config.toml
norm = "layernorm"
positions = "rope"
bias = "none"
lr = 0.0103
lr_mult_down = 3.0
decay_fraction = 1.0
batch_tokens = 131072
doc_mask = true
z_loss = 1e-05
train_tokens = 543600000
steps = 4148
Each number is 128 + 24 x the weight over its row's rms, rounded and kept within 0 to 255. Layers, rows and columns count from 0. Numbers have three digits each. The size before them is the row's rms in percent of the matrix's.

# layer 7 MLP up, 1536x384, rms 0.063, rows 1213-1246, columns 96-191
099:120136130145146120108131121156131166123144088098138170126086090105135138111150114109142110160131119103082135133118133098093126107159127123109093137196161167142157136110091137089160147114143125123130133136136159104103151141122132096098166117137143101093091125133123131136146167142132133096
101:103152130125136137112117113178121143114090124183160134107185092100166101101147153104153155123145141087152120126152117109161150120091142123095120187129135177117140120115112164174151148140114135108116086087146144158090132137118058131120173100121119132165136161123176124170132113130161124136
106:144112150138116151121160146141116154135096157121163133125175097124115095152109153093102132102076152085090108160148139137162111130164097130058159124129133092131078134186136131144144131066155124093117159137133138107121091108127130116139080153088194147152112125086155148141179120105120148127
095:143116135131120156113103108102139138150118119118097100070172130128138097168103125120160144126144119119140110139131159093111153121125133096129132166136139135129107142120146128131109120087122141150111134135116133156142066111071147082181129126102129137122213166119165144160168143128162129135
110:150135135144164145087123132115142152137119135118101103142132100162122161127148083147141181144116113144113130147131101136135130060119142151131108134139099114101104179141128137118156124111137152166111157109097114081128105122154117156132137141142103125160132113135087144187173114135156151168
094:134172107116153104138158124126167102104115136104127102072167135104098084086127110113152119136155110094137094099095115146103123136154090175077136119144128145116140164117107120160128146154141144095085118127121160127124140085152136147110162114138139137107172118091181127126118141096127107120
104:110093159092077134137104111120132134094109147138111097125126069087115167161103134124105140127127150113152119149128140088102155121166146108158144119141139123117148142103160150090108127146140128107176135132145074128115119143132129114123103124141146145143196083106133154124122096155149101120
101:108113082098092149143139103169113112103134124125136147134108139114121151148066129127104093140118117094076111144135134134157128119156163137132158140139125158154106141182165119105118104114130081117112095153123160074138103158143161154124137149108148096122106127116088115105137145128137151083
102:150112141103088092098140079142126104200073116129103122167130130154141106138109137118131155104123110131149120129100137103151160138157107166133134107134156127117126087121102102122159136133075155105090110151148136106102131106101084117123137140121124084120116127112139105111141117113121123120
094:105146091103145109178095113185106108143116170128174123177144108123124106087135134132147083111134133161122139090155120162130113099094138124142173163099139129125126092148153106099121124077069131137128090122113116128158159148126135137145171157117117088181106096113176134109176099152115152135
097:164136153123096110162152158124129112144132124125156157125132088124134127148125110138127069142169177110161152109157152116130112140127126132121134090154119111165090133183151118163154114137080152145135108117162087138148117155131113111126119126144095085121125095086122113145162126143122126134
097:140105125087066121126124095132128147121152117140154153211137091115147104125107167153112175111100130125180129115166149094090140155054154169129125111158109117157138141135071082103126144141156118126132112110104141114197118143131166151118124104162168113135170117090142114062126086099096124138
099:103107135130126195121120123147120142144146111148105084132136111147112146113123119089151093125154131148133123138150152093154145145154140143145126136125119116128138149103070169146154135135099122161189133080093152122131101130129121135125084136112139125099133110148153132127135106136122109121
099:154130155127175118171133118151072104141161083128174161101126133095124098105126117123139129130125141128120092110165158161116119149102120160112113135137124120122145133161111142109118120131083136134143159134141144160169104107102118118111150140145099157117129137113122120160084097121078153123
092:147145102163167079122130162142140165123142105132154081134126160126108156167157112131148138129132126133137119162174101145114118129122099134094093137114119161123101118142104110149117151093088115151130106104123129145102114105137098119096100117108127109094105107138075156120133149160144126170
097:151151119138135104140140107137130137157108129102181143158126117090128134131127131134166156133117134128112120109133131150100143138129128118146135093130139121122145108116075106105153173090070118102180132148116068100157108117146148094166133172097110146168168131163105115131139117167152124099
102:090096143122136112119153131142130125146104147119165141149102156151150106114130147122114138140133134106123146119098100145103073122140144146142138138171134133128140184155118109076151083109112117153156167153174139132131133195141154149150109085131129104146100113095123098143089159065127106151
092:113118081128141161128139071124158152081156101131166099122147135127142127172133152105093159122140101137093099114129073114124121114142164157146152113130124120119115100099175102126148153140147102129095149105141129146099138043134160093147120184111097084139154135130129143112107117138121123088
095:158090110133117109107153146160140130156117082117113147132129124147113138140104116137137124110105128083103110101137137097109085097148116129205124119093090127125146145137098134121150131152151126172105128125103092146134137118066144124167084146124130149124082131075123138113110100148172102133
094:148119095118115135128116098124147110131107115135110135134123153141132085159116161091168144125141164104119119136137117128164133153116088130116113122114125131083138161120129127076105121121152123126131121059125138149150159113167147167157112141137118084070107123150141167137125119141153144124
102:123122126134104148144137146128115128114129082153149124146138172119139108119151160189103128145095172167158116101118094128182117119172098119090108123111146148160078143120123117117140110091150132123139112082102181103129104155126157139146169141105106165150107087149127152107068125148067160111
103:159087147086164145098123138131096169143175151166123123119098116132087115079145137125128154159120125127131129114135112114169128133129155171084163148145141155102153133118165116140122157125099118138090115119143153149147136129119084134116124122085119111106138179118163110131155104126119153103
096:090150109106104121130107149141116120163122154151087157105076127094066140154157163102142149136143099114122096130107130123144141131105112141126149117127122139110134120149118091143156122103122094118092166099108114131125118176104151115136083118118104111155169112129124138109151120133112110118
094:117126115145132101119125164126141144142159079122122141149149093132097147104152136127121155151077148106122087179156111149105116118148046161145104129099061132097189139164121121083138130080146097124074119102179098166128102106109098123156118134151131142134126125148103134115136122146133172125
102:146119120141112115146116071119107143111113138116139102110130150154142147112139161125103143079100172119151137095096140086138148132092118175159114149163143127183104120123109153080148157128102130121125087100119112136130121135147144105119131143113109142148134111134070145105126142149119130151
104:123143127092150167110101135105132133134117135156115137142129116096123128134140113130176152137126147170152130135167133150137119120155148143113147175079110132119093129100155109120141163146127131129140152140146104109121118146109110109127141122149134091195081076131139109096097147104111143125
105:112098122085146101125129131177119136135144142153120141112111126109145107098147120126128143159127101138144118148137159105167112099125137128191165142115097134114141127185105132132087152128136137138105131117121134142107128083124158164122135145134173131154141093150180137100134144119127129156
103:163153140128150124121100151122132157114125095158146140105104100106053101130159122129118149104118098152113119122096099141124077092155094131157127142125082092125151111134130147138137155103123127103140174138100141111153100112126147170089107158148085108156133095150135120083130096141109122110
114:129104130143148133128104093161131106126081119105130112101162161112146106080061150104096106164106144106099154165125102136133153090129115148155072129127123110159136122102086110124162090172137139092150107112137122166121148121159132136086169090159155119125135161139119148180139122109148149156
100:148153114136119109145129124093113155089086130140117110079105135117149142084117151106157112122092138141118157156131092137117113132108159116167088101113153153127142137161151109140131121147129123101073128150122164115123161103091100133148097092108108105142116153106090156121119129159123128123
103:148144115095113148174151112136123120166092123129123109101158151122076165117111131142119133095127110140141125126142105145120099159131155138098138089121142136120133096148101179100078130065145179130145155118132145128137117135113158046103138137107154135111104147121123136187121145116156131159
098:205126144119151090107132175089123149111170117123136158171136126118137166140107146118122121120116130114123111088150171141129076119121157091075107161141098129125105113091073137150129155135137090138141150138153114129117157119094140124127090142132114153085166087131145148108147175162140130117
089:146158106129139148113132126129115132168114142104156118159130152094139123156069093142148147091182144135117117093133132135157116142155173120170100157167084148117164109099138125129111112115132138112114169125149072115116137114165123133093085107143099092156132122112133106137103076124124139106
107:173145152102147110126137173082088107137098154143104102145153107108141136133155130132086135152140144110123107093142113136129142130110167095099127120085116102147115083125106144127122155115145124097096143089140104114150109110140145105140148122095110139136124169132107072155149122128110130102
# layer 7 MLP down (transposed), 1536x384, rms 0.091, rows 1213-1246, columns 96-191
104:094158139133143123164134128158139195124140167126144130105107123160111148108134150090137113114153084089135128089152107096149084152139150097154117134135125158091144145137164109124107123120116120135079130109089168107141157143127104106094141105173131139106141133123167077133115161114139146111
105:151130154066112140120102160143156135149164146163140103092146120146157128129107153145137150117080117132124115121158128157079078156158110131159094135148139152138146143115121151115096174152148123121124126125127124127099169124124093129122151090149143075129144146095144154133092117139125157119
100:132124105137118136119148141160161130153077153105104146128170114146130124164159134096083154125133110114131097151144138106118103123124105107090124122098147171111102180193181119136139127111133127114101122114180084121088093149111143131170091100080176143127150091151125139151182146110107110142
095:144136053125100133084121150125126115112145128141149134130151066140155170121165143146153111137079093139148118102106152110130119156127118158136143123161119127109138100121160128093160137104087082108124156067156107184134121170133113164089151105138174120151105081124117148107128131106143146126
107:134118175097126130122145102116121132113130091133096117188130125130148192141117085127135131148132153161112123135105158123122138094129120141127098104189097152128118131120112149143146117082156140147163171153101111113091157136109123107170136150145122172145164092179111128147132072172153104148
098:113132174135152169097111155133115152097113117149123101125126130121107131133148121094112101114110138108149164133134129127127147177159116143098097092121144125081099117122107095128132131116124131133111131119123169111104187097120148118140155125128129160170156132131165154145095155130105116092
099:123085148132104153100136090129117122105133143114100120130143086112151106154063124160084128149096125140079159138125129141103118139119110126121084095112137128168144119139110156112133128135158119127149140160172075137122118122112147132114120124135157135147202141113134127087150114139128117144
103:121073131117132147109143069161119147085141102157149143160163142140128143183164137129079135161135149080123151126156131149128126146059139138118143137123098083095134094145155087173181118148101130141080099098143098136155123139111147101168178132153157093092115140093122131131152122141155146124
101:094133160079134128070111123109154157155169108093115101126098129121108163130136096131126122104134148106120144142130133134154122125118084126154157114116148125099131082126161117135141151125110169091153111154116126125147149106112099119114206147139161129162147125103095147116142086125164112169
100:157107115145165133122098137122129141115147129119154110127149101095140106155145117135101067113144149122117103120147154170139117136177114116167147111142124119105176106143132152136153115126126137113151101184108132130091114172148141085120167127117150126099120137119133054074146144124112137173
105:137159126153095125153118159137156143120135082091082147124121126119123122133114138092113109134131136106140110116119150096116146117137151142099116116153146143110134103115123158139133143175112157109143170111153088156131133158176139133095114132151127121138124153161102097082099105191088145135
102:173125158112116190101135085122153094134098141143167146120068133088144077121146121116110097105144150136109143124166154111094119122166128149132142131138136152110136142105123135101084107162104127139153120115090136148130122144161101094111131091109121112120101141118135148098115089153142132137
099:150150121163122169123155088132138113111112133173173113143139123144159136137122130155136137108133110084113111129137088126159180105141150097083140114150111112090114130130119143130157115133152117128081119150154131129145134100103167130149128129164142122118161120134065133174141112130101148109
105:136138138116096180108165110119178114137166112132090123173093126095129141117096163132158143109118152132120136154126072119134142151161109179131134118118091141118107089112108150107112155112119128140101145145131072137142142125111062093177150088154110160096122109124185142170144149117123134107
092:121104113150120152125095131124149142104137139148103159119091108128102101112129103163117065121160097121113142151136148179122126156102110151129145095120112059090114135106108158144103155137144113162146121123062097138135137138134137168156131119105113135168139132172150172176140129135140102125
098:154129128136110157133148152121113103113085095121108100183129126137138163136112103135139091105112122120124082130120142158131096133134133137149128098110127099108094146152133111057101118111132065134159090134108142157126111085121141118133119162160125087106157116132120149155153103103135157119
104:149141189109118109113151104101144129154135109128129166139131148131188158123139124080177172138184097111122087110106101143124131134101125128122129116144145135098119110124141137087118133087109157141130180151186098072164084127163111094160139158120121126137114135076139110105134152143102136109
090:124163112113118104120071089108115131095187131186164163140153139109115098166108142097110147098111153100164146162141129132119128104113104145126148132090122124150110124079129087101157142136185131133123115141145149126110145125146139110100110113126158085108122110114135123105122166130116108146
094:116098110088124109144142156122171124066082134146138121114095151112147097088162117127132132113137129149136129106165068185097135108128130112124100134133147112170116166105109104183178124141135112139140151132098175141140140133100142104165147145101092140112122142141116140149085142125143072161
096:143104134114098135143135124149120102139121119115133122127124079106104104115110110126159118118116122128102136155133159116104152107111125116136096135133121127073127162127109144109130081151113088078154099101148160187114123149127164128145094098103092114086094101138112105156118127152136134123
111:127102126118141118164159140120129149128128147158152121143132135072113114097163102113141118104062109106145122116130129104155106113146148110132127119141131115153070105193149115110180160106161171087145125129124169133126120129133124140149157106183125159112138094135129163145129138133125116119
098:150113161152202135113128111127112154165117170130103120110150118125124109132169099133137150114077090141157123151128106126128139181092089157106076134111136138082127074089157144149132116104134131087136103062091140144091143162161134115122140102117165163129108111134152115135146074117135138077
091:104152132114142112134125153099123140166094130140119137091160119071118174124108099130109132095154090111088151141136111134143145148126107130138151154149191141092129136149122149176139102145158092102096175148070126109125118158104136139105109182107163141112102123112123130121121090155116099097
098:130124131117108148126116139150163152161132106113149132107057141094116078133153119132099077144095185110148113166153165169112127146100127114154123205107104154158167143104136146104173101116125113098108132135121103147135131132092143163113144099130097126122127115151115123101129091118156170135
098:141114113103119107149113096130083174117112108112137147155123130139130139089130105166119152107128160087168054060148163104131146100112116123171116145135152120182152098113127142093120125129098120133120115119142134151158157141125139130144159133102118162124111115092096150101141173165089156142
113:166110152129168097139131144101150112155136097101115074151114117132122115122125096100186146109124148104139126160160145101120116145120072124130107119149122112205117130114108098135119134091147092115149080128164113109161114123159150097139155136113109098127084138125132108119122094081112118165
105:089089110116116121119150124150100101143154147114080146107139140134131137123118139131105143165128113114107093133100160093145125089138101093160103150114109134121173148191124119122143129107131131157097104130113129121125152119131163169124128122128145105139120117141163167107169172109104086094
099:118160160130115143126114120109127136091172107149131075144102117103110107146199123117114154085088179135110168117109128142161086128135109117122110122172148091112141163157150171147132149096089096119113152141104142099114094122109121185077079154145133084108104138143126130069185115161146091115
116:135094148164128114136122118144118081104070146129096137092113160131149063106109128123120081153123134117159139157144123099057133139096120151081094160142123109136143154130119135132141120166156139120181075110151121163101130126136149140106180112132123122132110128083114159116162131117148139139
099:162098115141143114127152133093094139124094159160106098106130131087132130138096122126152130070152142125113111157151107081157125134081149160133139116157169114100104104174151152157122116175115117125130101151125064119142130085098139179109164092123110108161121132045128153119139143128139096123
100:136129142097165124142097158136166089133093133131129143081116123136093144167110130139114130120126114124168136112166121139100164181123127122103122119097137114107111131146143157108098108146116125107077144158125162125158156139150139105156140148106109120171109140156135124115105138121137129118
099:156104173139124140108139117107169142118150161148170173146134121134112156129137126115112133112110157125166144086119120148101121139141132140120086115134073149085145125124098126131125076143187149110106122132132154114145116101152170152129124099173167151130113088102075113141066149159099113141
085:136132072144115123110135134156100133140125131143151164162113165105122136128114119106104144111132130076178074145118133114105105126162135155137110132148155148117121114059114135106120134149132117172114159139180129113120106107138139152085108150102082142114114087147147123157120156113121127156
098:121157133103121139113108146086135113169104136078123119140145091142125154117153155117107125181091132104110130101105144126086105128089138122104137132142107183119150095138098158090128094152137139100149105061129097125092127104139123093158148149140142107098110149139091106160129096155117131117